From a checkpoint of a small transformer trained on Wikipedia.
Size: 15 layers, 8 heads of 32.
Architecture: RMSNorm before each block, rotary positions, no biases in attention or MLP, untied embeddings.
Training: a variant of Adam for these matrices, 575M tokens, 8768 steps.
Each number is 200 + 40 x the weight over its row's rms, rounded and kept within 0 to 999. Layers, rows and columns count from 0. The size before them is the row's rms in percent of the matrix's.

# layer 7 MLP gate, 512x256, rms 0.101, rows 119-137, columns 128-255
101,225,216,219,192,179,131,184,242,195,221,180,165,207,176,114,225,216,268,151,162,229,232,204,204,166,209,218,164,166,278,210,195,207,164,211,213,201,192,169,166,188,218,201,171,143,174,184,238,181,180,206,219,228,232,194,277,208,215,147,138,184,192,210,252,186,209,173,150,182,169,194,246,164,197,206,97,240,233,173,266,249,144,247,181,148,214,146,115,156,265,113,254,156,227,121,142,197,219,187,180,198,107,144,161,222,271,257,197,223,206,233,129,178,162,174,141,58,244,256,123,208,223,260,216,174,122,200,272
096,163,212,283,222,169,235,242,195,242,143,316,147,217,169,165,260,197,170,154,217,193,110,180,167,184,175,183,232,182,258,180,135,253,174,227,223,212,189,105,193,167,193,204,223,187,249,132,158,210,215,172,172,201,184,154,240,222,124,234,293,187,205,189,206,161,194,288,135,162,160,155,203,203,222,219,198,246,202,198,162,217,196,243,178,186,161,198,232,179,187,216,153,180,204,167,228,236,251,271,263,179,224,190,114,217,248,215,189,239,177,199,166,178,227,211,194,178,194,159,218,247,225,307,179,183,106,229,187
099,272,124,256,219,142,172,196,266,183,277,231,181,205,155,254,266,196,152,170,139,214,179,176,204,224,189,191,162,194,203,182,311,242,178,216,247,268,169,179,153,196,173,179,166,256,206,221,250,255,177,213,251,165,202,192,241,165,186,263,308,235,172,233,92,211,168,196,215,110,253,83,235,240,181,186,218,265,185,209,208,210,169,200,168,189,199,179,247,205,220,202,183,192,249,194,136,170,161,206,237,250,214,163,215,211,245,211,159,131,208,287,205,164,171,206,248,160,295,194,175,202,216,291,179,285,149,217,214
107,201,222,238,205,142,181,226,226,192,201,221,171,210,196,181,195,191,193,180,56,253,206,246,226,234,212,216,178,236,121,176,261,173,173,197,191,251,195,236,213,175,154,181,200,193,226,254,205,189,176,149,188,179,202,253,200,192,236,240,179,208,203,209,170,235,173,218,246,204,262,193,197,187,210,212,220,219,218,273,273,219,214,178,249,215,191,136,146,163,234,178,241,163,192,173,160,216,257,204,209,185,204,165,250,173,215,146,132,246,213,209,199,138,258,155,188,159,206,185,207,181,265,218,246,201,134,227,287
099,174,213,220,231,138,233,145,235,167,209,224,267,209,245,180,236,238,189,255,162,207,179,162,195,158,252,263,148,142,232,183,165,207,157,222,197,211,246,188,238,202,152,215,183,175,205,179,174,208,147,217,117,155,150,156,246,130,184,146,205,197,173,199,225,219,213,224,104,216,185,275,196,168,181,219,162,229,155,190,174,217,211,147,176,197,206,207,201,250,184,153,256,145,221,161,272,222,229,195,148,184,159,225,130,213,202,214,165,151,173,203,283,205,255,168,154,218,233,177,240,145,246,164,354,219,281,202,116
098,196,157,210,212,206,244,267,227,184,194,182,176,166,268,70,155,161,210,190,176,220,182,167,173,197,240,194,194,177,211,278,198,219,82,135,230,140,217,189,222,255,153,197,224,197,224,200,225,206,231,154,167,163,189,260,217,230,219,143,165,227,170,168,213,250,182,226,213,181,163,210,241,164,179,195,196,228,175,99,286,236,164,162,310,210,226,185,171,212,243,169,195,154,282,178,188,225,215,97,210,251,240,182,193,204,154,148,179,196,267,300,205,186,190,136,210,237,183,184,210,203,161,197,119,112,261,196,157
105,170,179,247,241,180,255,238,233,213,173,146,190,209,223,290,187,170,204,225,166,198,262,170,162,183,241,180,204,183,208,224,239,230,195,216,207,121,215,161,276,270,187,191,174,185,225,209,204,169,183,244,171,243,204,207,197,202,142,220,260,199,185,216,196,223,186,204,253,244,144,223,227,172,238,230,174,234,221,198,171,184,166,235,128,154,250,194,164,279,196,182,157,242,213,251,220,149,223,218,255,148,229,210,231,283,210,198,238,250,188,232,273,150,132,108,129,175,272,185,252,191,185,92,200,203,220,129,159
096,162,191,179,139,228,132,268,211,163,180,157,219,189,162,201,183,187,247,206,240,256,215,159,254,175,216,223,180,163,199,246,234,205,245,176,244,141,198,180,230,202,195,145,252,200,186,181,234,157,163,263,294,226,193,161,244,245,294,219,232,179,225,207,196,150,236,210,252,281,198,202,234,101,217,311,153,233,178,237,205,194,219,257,202,236,191,221,105,153,148,184,283,241,168,175,180,188,173,175,288,176,169,197,154,250,303,276,302,207,180,147,204,197,152,150,157,169,217,180,217,237,164,190,158,164,274,179,217
101,232,188,246,137,147,192,199,165,151,164,150,261,194,209,224,162,184,197,172,191,196,154,200,155,164,226,192,196,184,212,180,183,279,209,193,241,267,231,145,209,194,187,234,188,209,190,315,275,184,118,248,240,140,235,175,238,225,242,243,162,260,227,178,203,194,109,163,191,182,179,180,228,138,171,215,148,261,184,204,238,280,173,155,253,253,189,176,265,124,203,237,222,247,123,305,176,229,173,131,235,192,232,191,223,186,211,210,232,181,215,248,138,190,287,217,245,181,192,196,191,224,218,266,173,253,215,249,222
097,228,202,222,150,169,227,276,167,124,228,230,311,185,220,191,262,138,201,180,184,224,242,235,226,204,207,236,230,216,185,210,233,222,136,224,268,247,169,186,217,109,245,185,159,141,204,238,120,213,216,204,203,199,235,173,186,215,129,271,262,242,207,173,187,228,239,138,239,205,195,169,181,290,225,213,277,302,122,144,200,237,229,230,224,215,221,202,178,139,237,209,216,235,199,225,195,218,166,164,201,206,230,190,164,234,242,184,208,230,189,236,208,156,206,171,136,221,279,191,171,210,222,194,248,153,168,258,268
102,189,210,261,138,258,230,273,178,235,215,166,236,172,223,167,148,204,264,142,253,176,284,212,163,207,173,193,199,184,290,146,243,180,128,206,125,193,219,166,228,198,207,208,168,157,213,189,219,130,257,234,91,242,165,293,214,226,170,177,157,163,167,285,188,158,164,111,187,284,185,187,192,223,166,193,193,207,164,254,169,224,180,255,191,100,226,195,260,112,277,198,140,291,243,186,139,245,283,230,147,244,243,185,200,181,164,162,177,178,255,289,221,140,159,160,179,173,183,189,215,121,182,188,236,213,262,247,207
101,241,164,201,165,191,164,220,217,178,177,183,176,188,157,211,193,208,177,229,148,268,186,182,180,230,145,213,160,178,240,262,299,205,165,154,231,203,185,246,138,286,169,147,240,167,256,192,187,237,227,172,218,193,222,237,229,193,182,257,198,240,196,199,245,253,274,138,171,137,153,155,138,232,183,182,199,239,218,218,225,307,251,227,192,273,140,211,224,175,204,191,176,183,224,195,202,148,210,215,197,209,111,178,175,233,231,167,161,199,271,293,255,157,162,146,246,198,169,236,193,192,229,167,101,213,175,196,161
090,183,202,175,182,122,174,178,181,164,280,240,149,216,206,220,152,211,123,166,249,113,177,204,162,213,201,204,147,249,174,169,201,282,138,178,293,159,118,208,166,172,173,167,178,168,168,229,234,238,153,129,149,200,210,230,233,230,230,214,151,252,243,156,254,219,167,212,221,198,210,219,182,102,245,175,277,245,199,180,117,212,233,194,222,227,144,180,194,181,150,169,178,166,217,307,205,265,212,219,288,166,171,218,188,212,266,284,185,291,241,226,186,189,255,244,219,210,211,245,174,190,161,238,216,260,199,271,241
085,254,241,204,235,214,229,233,175,210,186,210,126,183,236,198,173,216,168,164,157,293,223,199,193,163,169,173,169,234,253,191,211,224,168,177,180,192,212,210,85,215,175,213,218,163,246,163,201,231,156,221,186,169,233,180,204,204,122,153,200,160,184,126,267,249,282,149,137,201,137,181,139,273,213,227,237,198,155,197,244,240,179,244,141,184,126,186,240,166,144,277,185,334,181,185,110,168,195,146,126,256,196,228,210,143,236,212,210,138,256,173,131,192,149,168,230,228,199,193,135,205,201,234,166,180,131,196,135
106,187,138,242,173,205,176,180,172,181,254,228,305,136,207,221,228,136,214,104,188,225,161,127,155,232,245,134,207,200,211,206,239,228,155,198,259,259,201,173,187,180,212,170,264,201,240,261,241,269,192,240,172,195,289,183,166,264,207,178,215,226,160,262,187,243,217,106,216,226,230,188,194,179,196,225,234,265,179,98,158,228,155,177,210,220,192,177,213,122,243,173,242,124,205,218,253,175,179,157,249,252,177,126,173,190,214,242,159,209,238,212,121,131,220,274,222,239,200,167,249,194,281,207,139,191,174,276,200
096,235,241,246,177,197,246,184,226,108,193,220,235,227,195,152,276,248,205,194,115,265,223,196,193,213,251,135,125,176,175,178,167,164,194,175,151,206,198,137,152,238,175,225,235,152,153,103,204,209,202,187,197,206,217,150,165,209,247,209,158,146,252,208,185,142,248,168,208,193,141,99,177,254,181,200,172,149,154,161,259,258,188,192,198,224,219,175,241,207,212,240,223,211,239,170,163,197,249,196,167,181,199,160,215,249,247,211,219,151,243,218,209,202,225,182,249,208,216,253,215,241,211,235,199,167,230,202,179
107,200,250,191,175,217,213,199,212,164,182,178,256,161,183,194,203,260,84,252,137,131,205,177,143,167,152,256,178,197,202,159,164,121,190,204,204,162,209,168,269,238,201,160,207,244,192,240,241,148,137,131,231,223,193,193,178,168,234,199,135,243,257,205,216,182,215,152,186,229,221,181,204,179,161,230,188,187,167,237,187,221,218,274,250,194,185,279,142,195,150,213,199,170,267,210,258,170,184,187,226,213,195,163,229,195,253,143,168,269,204,177,228,172,218,123,183,116,158,226,215,179,182,158,110,209,278,164,228
102,94,179,176,213,192,242,215,208,178,204,241,162,224,230,216,169,180,240,164,149,139,229,174,229,217,197,242,182,133,195,196,228,175,219,217,254,118,228,209,277,229,171,110,222,103,268,224,204,133,181,205,146,249,181,147,190,180,214,232,164,237,173,208,208,165,167,251,209,256,178,280,249,129,221,302,227,267,202,220,213,167,213,202,190,202,238,208,174,211,204,207,219,196,245,194,204,174,239,174,147,169,188,198,248,241,202,228,155,224,154,211,196,192,189,129,86,163,196,228,175,144,212,140,141,211,230,146,207
103,215,124,212,196,194,224,144,278,170,198,203,270,213,236,223,284,192,168,170,114,169,194,151,187,203,262,209,205,150,191,222,243,208,212,201,213,135,180,175,239,236,191,188,235,189,212,163,204,250,127,200,171,209,120,207,179,273,128,175,190,224,290,255,207,264,194,145,133,253,184,136,254,195,183,240,190,185,131,174,238,197,215,214,200,196,195,151,206,150,157,175,177,171,225,216,145,207,172,183,139,249,209,154,210,203,234,204,232,199,183,217,183,107,201,218,191,126,198,178,207,271,248,184,234,228,124,207,146
# layer 7 MLP up, 512x256, rms 0.0983, rows 119-136, columns 128-255
103,208,232,142,237,196,223,170,212,162,218,224,177,206,260,210,183,140,235,226,241,177,234,196,171,144,240,163,164,167,50,274,191,214,155,235,208,162,252,250,221,249,271,194,228,185,164,254,162,196,128,213,215,214,128,206,206,198,199,139,126,217,153,194,165,204,192,170,254,196,178,172,182,218,249,193,184,204,174,200,193,208,244,181,162,204,140,178,227,233,190,201,176,208,201,225,201,204,219,254,214,260,294,122,229,193,193,236,176,207,191,211,217,179,202,238,178,254,173,201,247,255,233,95,192,230,174,134,192
092,145,149,271,198,232,233,193,242,264,155,273,224,238,252,230,277,225,154,178,140,165,147,249,220,165,233,193,257,197,139,255,164,201,237,143,173,233,195,182,215,178,206,174,271,217,187,155,184,202,199,256,184,238,231,196,207,208,234,181,170,178,264,166,242,206,222,228,171,222,193,160,159,216,204,186,278,207,210,209,166,191,170,217,136,224,229,188,275,219,175,194,180,220,179,262,223,186,131,190,268,172,206,280,189,194,175,292,142,262,103,111,162,159,199,291,261,206,136,165,244,193,194,325,184,185,203,191,142
097,184,150,199,222,252,171,94,166,260,204,174,167,186,227,220,149,199,236,228,181,177,273,160,182,159,227,176,256,92,234,217,189,212,165,274,171,225,225,221,140,284,204,171,158,178,218,181,236,269,195,217,185,225,207,192,108,167,157,202,246,229,146,155,201,173,183,181,157,150,158,223,209,190,260,190,157,133,208,144,199,238,229,259,174,233,212,215,171,251,253,254,183,198,245,225,235,191,242,201,134,255,176,231,219,85,156,192,199,177,123,153,235,203,294,186,198,258,205,151,237,212,119,227,164,150,199,238,241
100,189,250,209,207,226,187,178,188,175,146,116,203,207,161,121,158,129,243,202,233,183,176,193,201,182,223,158,173,279,267,198,225,120,235,251,219,198,226,269,212,196,264,224,237,183,224,231,224,198,204,239,266,207,157,170,164,122,163,235,269,230,181,159,243,120,223,141,237,210,160,253,193,189,240,212,183,234,221,121,227,180,208,193,215,207,215,251,134,262,230,177,184,201,247,236,232,128,236,181,212,240,239,221,171,236,242,145,278,239,145,197,252,255,203,146,191,227,238,289,181,197,182,216,180,208,183,251,226
097,171,233,253,252,215,239,191,194,185,209,231,245,168,196,184,197,190,188,167,91,112,199,159,207,276,239,124,155,158,236,201,187,168,295,224,214,249,201,280,237,197,243,265,211,208,209,182,173,258,262,220,186,249,191,90,173,191,222,216,167,218,238,236,180,218,136,235,179,287,157,176,245,178,173,181,217,168,132,175,276,171,183,215,266,202,220,183,222,143,189,190,251,190,194,182,212,189,211,281,199,208,203,120,161,257,289,207,240,213,218,118,192,166,115,241,239,212,170,247,224,237,255,222,224,122,254,200,161
093,139,253,137,223,209,307,209,160,253,197,237,174,204,135,233,201,207,155,274,208,178,194,244,210,181,227,200,134,191,185,208,241,177,236,185,184,187,210,223,209,222,195,227,234,259,225,105,246,203,216,199,282,211,223,184,125,275,154,162,146,166,154,141,236,259,185,198,127,144,205,185,210,253,226,158,249,243,201,226,222,198,203,119,204,200,196,211,180,198,214,238,199,206,201,282,145,156,168,274,192,257,249,172,158,196,182,169,115,193,227,174,131,124,195,199,191,172,245,168,199,260,188,239,257,216,254,198,180
108,164,200,185,172,202,229,259,273,186,206,188,163,220,187,229,168,101,140,145,190,163,168,170,192,258,204,158,208,185,228,250,207,167,223,247,237,230,193,170,145,228,211,182,183,172,259,184,113,173,245,215,216,192,222,184,233,198,224,209,205,282,209,295,164,160,173,250,222,197,218,231,237,169,219,268,243,175,190,190,196,150,228,165,187,256,252,218,221,242,121,128,206,234,257,226,213,200,256,204,172,251,170,191,205,172,229,220,193,158,234,181,219,187,209,189,140,186,173,148,181,103,170,135,226,219,219,207,164
103,183,207,286,209,192,158,205,260,118,149,251,170,167,173,188,160,183,231,212,241,245,186,222,261,190,187,214,238,189,85,190,211,217,257,283,216,194,239,123,247,187,201,202,148,257,129,190,195,201,170,240,218,165,164,172,179,203,296,141,231,216,197,276,175,178,236,206,217,194,162,132,159,213,167,189,237,233,196,147,233,150,218,184,163,193,185,214,165,199,188,181,249,169,155,181,187,106,222,261,260,114,233,138,181,211,201,206,163,127,193,208,264,168,169,186,150,214,258,177,248,184,248,141,202,212,259,189,229
099,155,186,190,221,192,214,171,228,238,180,232,157,226,188,231,154,229,249,160,170,222,233,187,181,182,194,151,246,203,165,241,201,135,181,180,208,182,291,220,235,167,214,173,202,206,134,215,220,159,157,217,201,201,226,299,195,246,252,216,212,165,214,194,265,159,194,255,167,199,238,260,133,136,233,229,263,198,247,238,234,265,260,195,182,193,203,230,194,127,137,197,254,215,164,199,255,224,214,218,250,161,172,209,252,231,256,163,177,260,175,176,249,106,171,185,220,231,158,138,259,178,232,106,221,215,247,190,284
090,224,232,254,161,232,213,212,245,194,171,246,176,163,216,208,181,116,228,189,170,173,170,165,180,154,196,232,243,165,219,158,166,207,169,235,237,291,218,192,260,186,220,236,175,249,217,141,106,193,270,198,187,199,255,206,206,168,226,177,232,229,245,160,214,207,251,145,282,238,132,200,245,263,179,151,268,216,221,212,235,204,234,174,196,192,208,254,164,145,225,176,261,195,93,225,232,189,165,170,195,241,242,186,179,201,206,211,192,213,129,224,234,230,246,197,214,275,183,135,206,231,243,178,238,161,252,219,238
102,165,185,199,215,162,188,242,239,183,154,163,202,255,168,234,177,267,243,244,144,220,209,112,158,163,216,242,190,149,220,160,251,172,219,268,210,214,242,163,171,266,172,249,191,151,253,208,211,193,235,135,244,184,276,203,197,187,170,277,184,231,217,207,202,219,184,250,216,179,286,193,209,192,130,173,196,258,210,278,246,195,199,254,271,240,298,198,208,162,210,173,251,138,243,221,218,183,152,242,213,202,152,217,192,180,222,190,246,224,224,189,210,202,227,179,297,217,192,247,196,167,165,217,216,158,271,210,292
098,236,155,237,174,297,163,183,243,199,153,240,152,158,182,209,225,187,203,209,193,220,222,155,161,236,149,223,203,154,172,178,214,163,244,167,233,155,207,156,152,122,193,186,205,225,178,174,169,252,232,227,183,178,193,157,187,154,236,218,222,263,269,228,189,198,161,227,167,192,212,194,169,260,199,171,269,264,235,169,192,219,183,191,240,247,184,264,260,146,192,191,162,147,242,185,259,135,155,201,241,145,146,228,196,211,203,182,240,185,226,225,217,176,266,210,257,137,160,182,222,221,248,203,132,207,166,170,143
093,135,223,163,224,176,194,183,115,206,182,153,260,266,233,217,153,185,261,220,240,186,229,176,205,215,200,187,159,176,260,231,180,231,194,177,173,230,178,192,140,163,157,204,159,189,218,155,138,141,209,216,234,218,245,191,306,158,241,223,195,251,193,197,200,170,246,218,244,172,113,272,216,137,210,234,210,147,184,120,125,155,208,215,260,161,216,213,135,281,163,165,208,213,155,219,208,157,164,163,227,121,199,274,184,210,208,197,211,222,59,119,179,172,209,207,236,142,186,156,197,174,280,221,164,274,168,156,193
092,171,171,136,231,205,161,190,228,213,204,230,210,226,213,147,296,166,197,240,186,208,240,192,255,258,306,156,134,195,188,146,140,221,194,157,219,200,192,184,225,266,168,245,247,196,239,250,322,237,214,194,200,221,162,216,245,199,254,181,164,205,252,285,291,150,172,204,205,130,216,211,183,188,204,264,180,177,203,217,231,301,170,182,207,132,235,233,161,213,237,152,177,280,198,260,179,199,235,206,206,192,211,172,231,244,175,214,237,204,193,124,274,163,202,146,245,150,214,205,142,185,134,170,171,108,192,166,224
107,171,294,199,281,249,212,186,206,209,176,184,176,213,188,286,179,156,271,199,102,234,208,173,155,158,136,170,155,250,197,149,206,190,261,272,159,126,120,237,199,217,251,232,208,169,254,181,191,181,226,193,169,192,169,216,238,179,213,241,182,158,104,183,220,196,206,211,162,226,209,221,154,140,226,248,157,130,255,159,220,245,176,187,179,261,230,184,166,151,179,233,175,165,196,208,107,151,170,241,228,175,199,184,181,225,216,204,201,249,189,190,209,168,149,173,278,189,263,176,204,186,163,190,269,201,214,182,250
094,220,209,216,152,203,157,197,231,238,235,201,136,247,132,245,139,250,183,195,210,202,198,149,212,258,254,211,216,204,205,145,245,105,180,250,200,215,150,192,165,242,155,198,161,200,149,134,220,196,122,180,185,205,206,231,202,243,285,230,264,190,194,301,200,167,207,156,222,170,213,150,229,197,206,107,231,256,175,188,136,244,243,149,227,217,130,242,218,193,250,218,271,137,241,182,177,146,237,198,169,212,160,161,149,291,173,155,167,141,227,187,201,166,218,221,280,219,122,172,173,164,104,145,263,225,195,183,187
104,228,207,192,202,238,249,205,215,163,128,159,221,209,212,219,190,187,188,181,189,258,240,190,230,240,199,186,274,197,194,231,127,258,151,212,202,189,221,155,186,202,198,214,207,225,133,236,209,270,221,133,181,183,128,191,168,206,236,192,160,208,282,188,189,226,70,97,161,277,163,93,194,205,176,203,162,226,164,213,201,250,185,208,207,201,111,184,229,165,229,249,176,162,234,167,140,199,227,236,166,189,230,195,170,235,117,243,257,244,172,137,137,167,199,287,248,145,173,223,213,189,255,246,185,162,207,164,210
109,149,203,136,194,248,222,248,164,160,190,231,162,214,188,192,195,186,152,165,177,171,205,245,189,221,191,197,161,146,165,222,194,186,233,150,230,178,246,223,274,243,203,198,174,171,174,192,283,198,197,198,133,129,280,210,179,193,157,203,188,167,245,168,201,185,210,200,229,231,125,186,119,275,225,236,214,264,206,253,161,180,156,255,187,153,205,213,129,193,188,263,173,200,207,209,262,218,114,210,104,150,156,186,245,232,239,262,149,204,274,188,173,276,182,194,189,177,185,246,158,150,237,153,90,162,119,170,178
# layer 7 MLP down (transposed), 512x256, rms 0.088, rows 119-136, columns 128-255
096,200,242,180,262,181,146,176,270,167,235,227,183,172,261,135,230,199,145,126,212,172,238,165,208,202,255,248,184,200,171,269,211,262,142,193,206,119,226,248,149,232,214,211,214,256,210,201,234,162,180,199,176,193,214,214,192,157,210,164,141,189,188,176,265,58,212,227,199,175,199,228,204,136,183,192,165,228,329,190,273,217,223,216,159,153,290,214,176,135,204,208,244,255,231,170,185,157,234,247,198,222,134,117,214,226,197,285,151,192,186,159,189,156,172,105,206,186,185,241,131,211,219,222,209,219,159,147,174
095,243,121,171,134,219,153,216,181,214,198,215,167,217,174,195,144,199,248,257,209,265,175,188,176,233,188,255,186,195,203,228,269,190,217,227,224,235,228,165,242,242,189,221,109,190,148,211,237,274,196,248,217,195,120,140,170,215,299,197,158,211,221,191,248,245,198,193,316,263,234,145,136,237,141,280,221,159,201,152,200,260,216,179,215,252,160,161,165,201,224,209,187,236,124,173,191,261,203,124,129,233,181,160,207,222,175,234,176,233,219,204,204,184,199,145,184,190,272,261,175,195,142,121,173,259,231,177,199
096,250,196,157,215,240,172,215,182,214,284,141,208,202,181,278,185,210,136,196,153,210,218,216,231,268,242,220,128,291,232,169,184,196,201,191,234,220,164,216,278,158,178,113,195,225,269,260,203,183,154,220,215,203,178,138,253,122,209,217,246,212,232,239,114,201,211,175,202,256,221,182,194,158,158,191,198,242,286,253,151,191,143,186,220,130,149,249,135,211,198,76,181,187,212,252,196,277,158,223,218,213,159,248,205,218,297,254,207,120,194,246,132,170,160,241,181,185,156,258,170,242,219,236,181,283,151,196,215
102,247,223,166,152,186,232,189,238,224,189,210,317,233,178,262,169,229,189,242,208,160,206,213,89,221,145,176,246,220,174,174,228,218,190,233,220,169,208,171,189,228,136,168,146,197,219,203,157,261,175,199,263,165,205,242,161,186,258,181,202,205,188,203,226,202,322,237,215,226,202,213,228,166,160,194,184,268,161,164,146,213,158,214,240,264,250,252,193,208,242,237,213,208,128,222,217,284,176,194,190,212,258,161,224,251,198,223,201,219,211,232,194,243,218,208,273,200,124,159,249,150,185,137,226,196,158,198,279
098,244,230,210,200,159,237,194,174,221,196,235,143,205,179,194,181,224,208,204,189,237,246,123,254,160,217,163,246,210,167,141,287,216,186,242,186,248,202,194,126,256,278,176,230,223,184,296,231,138,175,151,165,250,270,236,220,218,225,189,194,180,213,210,209,231,196,235,238,160,156,201,229,163,244,136,224,200,171,230,180,183,230,211,204,244,117,226,244,166,259,279,178,241,168,213,101,157,200,163,154,171,240,220,230,218,269,220,263,181,233,221,159,239,187,164,225,157,251,255,279,204,203,263,160,139,168,216,236
092,239,176,210,194,170,230,156,236,204,184,231,282,182,185,216,178,200,131,272,235,186,230,238,250,121,187,207,160,178,228,195,217,151,213,228,161,259,168,224,116,161,279,183,153,221,178,180,130,135,169,263,241,179,207,214,156,135,176,265,216,200,230,244,205,217,195,133,182,178,127,116,173,123,197,184,211,150,233,185,195,194,236,203,175,147,194,210,161,162,281,150,204,224,130,282,206,176,192,213,201,230,197,142,225,201,225,247,223,221,174,148,186,225,200,202,207,153,213,162,76,183,174,185,253,291,113,145,169
110,207,180,192,216,192,232,164,173,217,160,186,160,203,211,200,187,215,212,190,199,223,182,252,157,212,256,203,132,194,190,176,249,180,195,171,247,138,215,218,193,215,177,171,238,148,175,158,196,217,206,169,154,198,251,259,178,250,191,178,216,142,216,166,219,242,270,117,87,181,218,206,145,237,248,218,258,236,201,184,251,250,188,253,249,155,157,159,154,179,284,297,152,209,143,210,199,196,150,150,190,276,238,244,231,196,191,197,187,124,164,188,151,222,211,237,249,159,200,123,295,199,194,211,242,216,190,163,214
102,283,182,232,136,166,254,209,244,125,210,272,180,197,144,200,149,130,196,129,236,217,232,192,185,165,184,149,184,198,153,142,141,212,200,303,227,236,228,179,246,177,232,196,161,222,110,132,228,196,260,182,190,254,193,274,189,210,205,168,192,192,154,225,202,223,214,254,165,211,102,181,185,222,187,209,242,203,190,189,211,232,213,182,178,162,164,180,232,256,259,268,221,189,245,197,108,124,204,243,224,181,253,194,141,213,97,214,209,150,129,262,273,156,185,245,197,238,233,183,284,131,245,190,272,234,183,226,163
100,233,225,242,241,125,216,234,217,216,195,148,149,183,177,204,202,209,237,169,174,235,156,189,179,134,236,180,202,171,242,203,232,229,233,227,258,188,244,167,249,158,233,235,153,177,217,341,242,195,243,177,246,136,271,242,240,184,223,217,211,261,214,209,234,222,113,223,204,215,169,234,183,197,120,131,195,201,203,252,211,262,150,214,220,237,173,149,243,132,182,79,190,220,153,260,151,245,222,153,216,192,221,182,241,203,205,139,271,201,297,216,148,143,300,222,215,235,195,216,198,227,192,198,184,186,151,118,252
096,190,164,179,248,197,210,127,184,232,214,182,132,225,191,236,144,215,228,265,217,201,185,203,133,165,198,189,166,155,226,232,196,175,261,218,155,145,234,217,195,261,212,248,203,270,239,138,265,154,201,202,192,209,157,244,261,231,266,149,127,218,222,196,247,208,121,260,167,207,158,201,239,161,155,124,153,142,250,254,153,172,167,187,144,154,206,203,234,232,211,171,244,209,240,188,191,226,247,250,155,216,227,216,253,205,140,222,172,197,201,119,224,268,227,173,193,206,158,158,183,204,197,167,201,188,234,173,140
096,196,248,254,165,219,186,232,144,161,180,161,192,201,182,241,141,203,267,206,244,199,180,213,231,222,189,233,216,157,271,196,245,242,228,146,84,194,233,213,269,137,214,165,156,197,221,138,240,154,217,216,136,258,191,244,226,236,149,184,137,218,246,265,163,192,137,187,153,191,214,231,227,248,223,234,173,294,122,216,229,183,136,186,155,182,221,217,197,155,235,224,168,229,127,137,247,292,183,193,177,246,228,202,187,222,198,134,212,171,289,235,229,246,192,188,165,240,168,229,251,166,211,174,287,288,217,281,144
100,124,212,182,186,182,160,243,221,219,240,166,198,164,194,173,177,186,189,174,208,139,169,189,168,210,268,229,239,179,226,212,147,292,200,212,194,265,206,103,284,175,161,244,94,235,208,98,185,227,133,202,173,215,185,176,184,172,253,235,219,180,196,218,182,166,155,227,206,222,269,211,206,118,235,217,195,239,186,169,258,138,151,176,219,174,266,242,180,180,199,253,166,151,206,200,188,204,191,211,227,182,238,227,149,189,211,245,217,242,190,200,150,213,201,240,192,252,207,177,214,220,213,175,142,218,191,192,238
096,194,164,131,201,228,196,158,101,208,193,193,257,203,154,124,127,243,262,196,197,245,224,149,229,255,270,225,162,202,270,155,159,206,246,210,219,272,230,148,125,198,174,218,258,157,196,156,159,282,191,164,224,200,213,206,191,194,250,226,117,240,250,247,183,149,182,173,215,164,175,145,222,188,141,225,210,234,179,229,148,213,217,221,215,219,239,196,202,207,223,135,207,228,178,255,260,182,225,114,178,126,157,230,189,118,219,202,214,220,179,192,168,223,207,203,231,143,237,222,172,182,281,229,241,271,126,168,131
089,212,206,265,222,214,228,203,186,202,218,166,269,205,239,285,114,179,199,157,208,265,228,236,152,150,216,223,268,225,268,236,217,185,263,266,204,245,203,258,180,179,236,205,177,212,215,193,149,193,167,212,177,204,218,169,156,197,200,209,151,197,79,128,187,233,241,149,199,263,137,176,237,191,166,124,233,301,253,189,161,168,166,200,222,336,188,157,239,203,184,283,215,195,192,195,198,140,205,192,143,246,222,209,212,166,199,177,181,153,255,130,142,220,160,244,145,198,149,239,228,305,262,206,220,244,226,226,136
106,207,162,167,219,251,220,157,237,154,203,236,264,264,191,308,260,207,241,98,228,175,240,135,215,239,200,194,193,242,205,184,202,154,159,238,255,234,266,183,187,207,186,174,211,164,169,193,215,211,132,233,250,202,303,163,173,182,243,169,234,190,173,164,226,135,209,162,250,238,183,236,236,175,227,234,196,167,234,200,229,219,151,179,121,215,212,213,230,162,171,94,239,158,207,231,235,163,198,174,183,187,187,141,136,214,233,225,234,206,198,191,111,140,250,280,204,179,230,261,172,242,231,175,215,170,189,209,210
091,175,212,140,163,161,184,240,159,265,256,161,222,136,224,167,232,130,237,166,207,131,180,287,177,194,102,209,219,225,175,191,219,328,143,184,152,203,213,227,259,194,223,150,248,230,198,257,192,272,255,174,209,252,230,200,231,231,113,145,178,174,180,61,161,198,216,242,119,216,168,259,227,179,191,270,176,206,199,208,196,186,176,238,196,176,262,193,253,155,177,316,107,257,80,203,197,183,167,206,219,246,208,234,200,139,182,228,202,229,202,171,214,217,120,178,89,195,226,176,163,240,258,185,216,159,148,218,209
102,159,232,247,246,225,216,180,176,208,206,210,201,157,235,223,220,187,240,217,159,121,263,196,243,250,199,210,185,157,230,194,173,189,189,231,198,177,147,161,270,215,233,208,261,130,130,269,187,162,263,229,238,160,227,216,234,172,221,179,191,175,285,199,210,238,207,216,185,205,272,281,292,173,174,193,204,205,258,141,235,149,164,217,180,183,228,196,109,246,204,0,206,201,238,272,239,263,178,180,203,181,161,250,283,213,214,219,187,179,238,257,205,202,229,241,251,211,172,207,167,201,154,234,113,196,183,202,189
105,254,193,231,210,243,241,169,151,182,146,142,248,196,175,192,261,193,243,206,149,253,206,218,200,191,182,157,219,254,189,220,230,189,200,258,193,226,228,143,181,160,250,200,189,246,156,157,193,239,249,221,218,175,189,220,172,180,134,218,226,206,193,196,246,196,217,239,194,183,191,204,137,212,178,200,206,204,179,191,241,241,151,248,132,202,176,248,199,177,239,373,211,165,156,180,189,224,195,149,189,227,237,183,186,127,172,196,244,237,207,163,158,216,280,273,246,208,256,190,264,191,287,198,225,235,178,233,171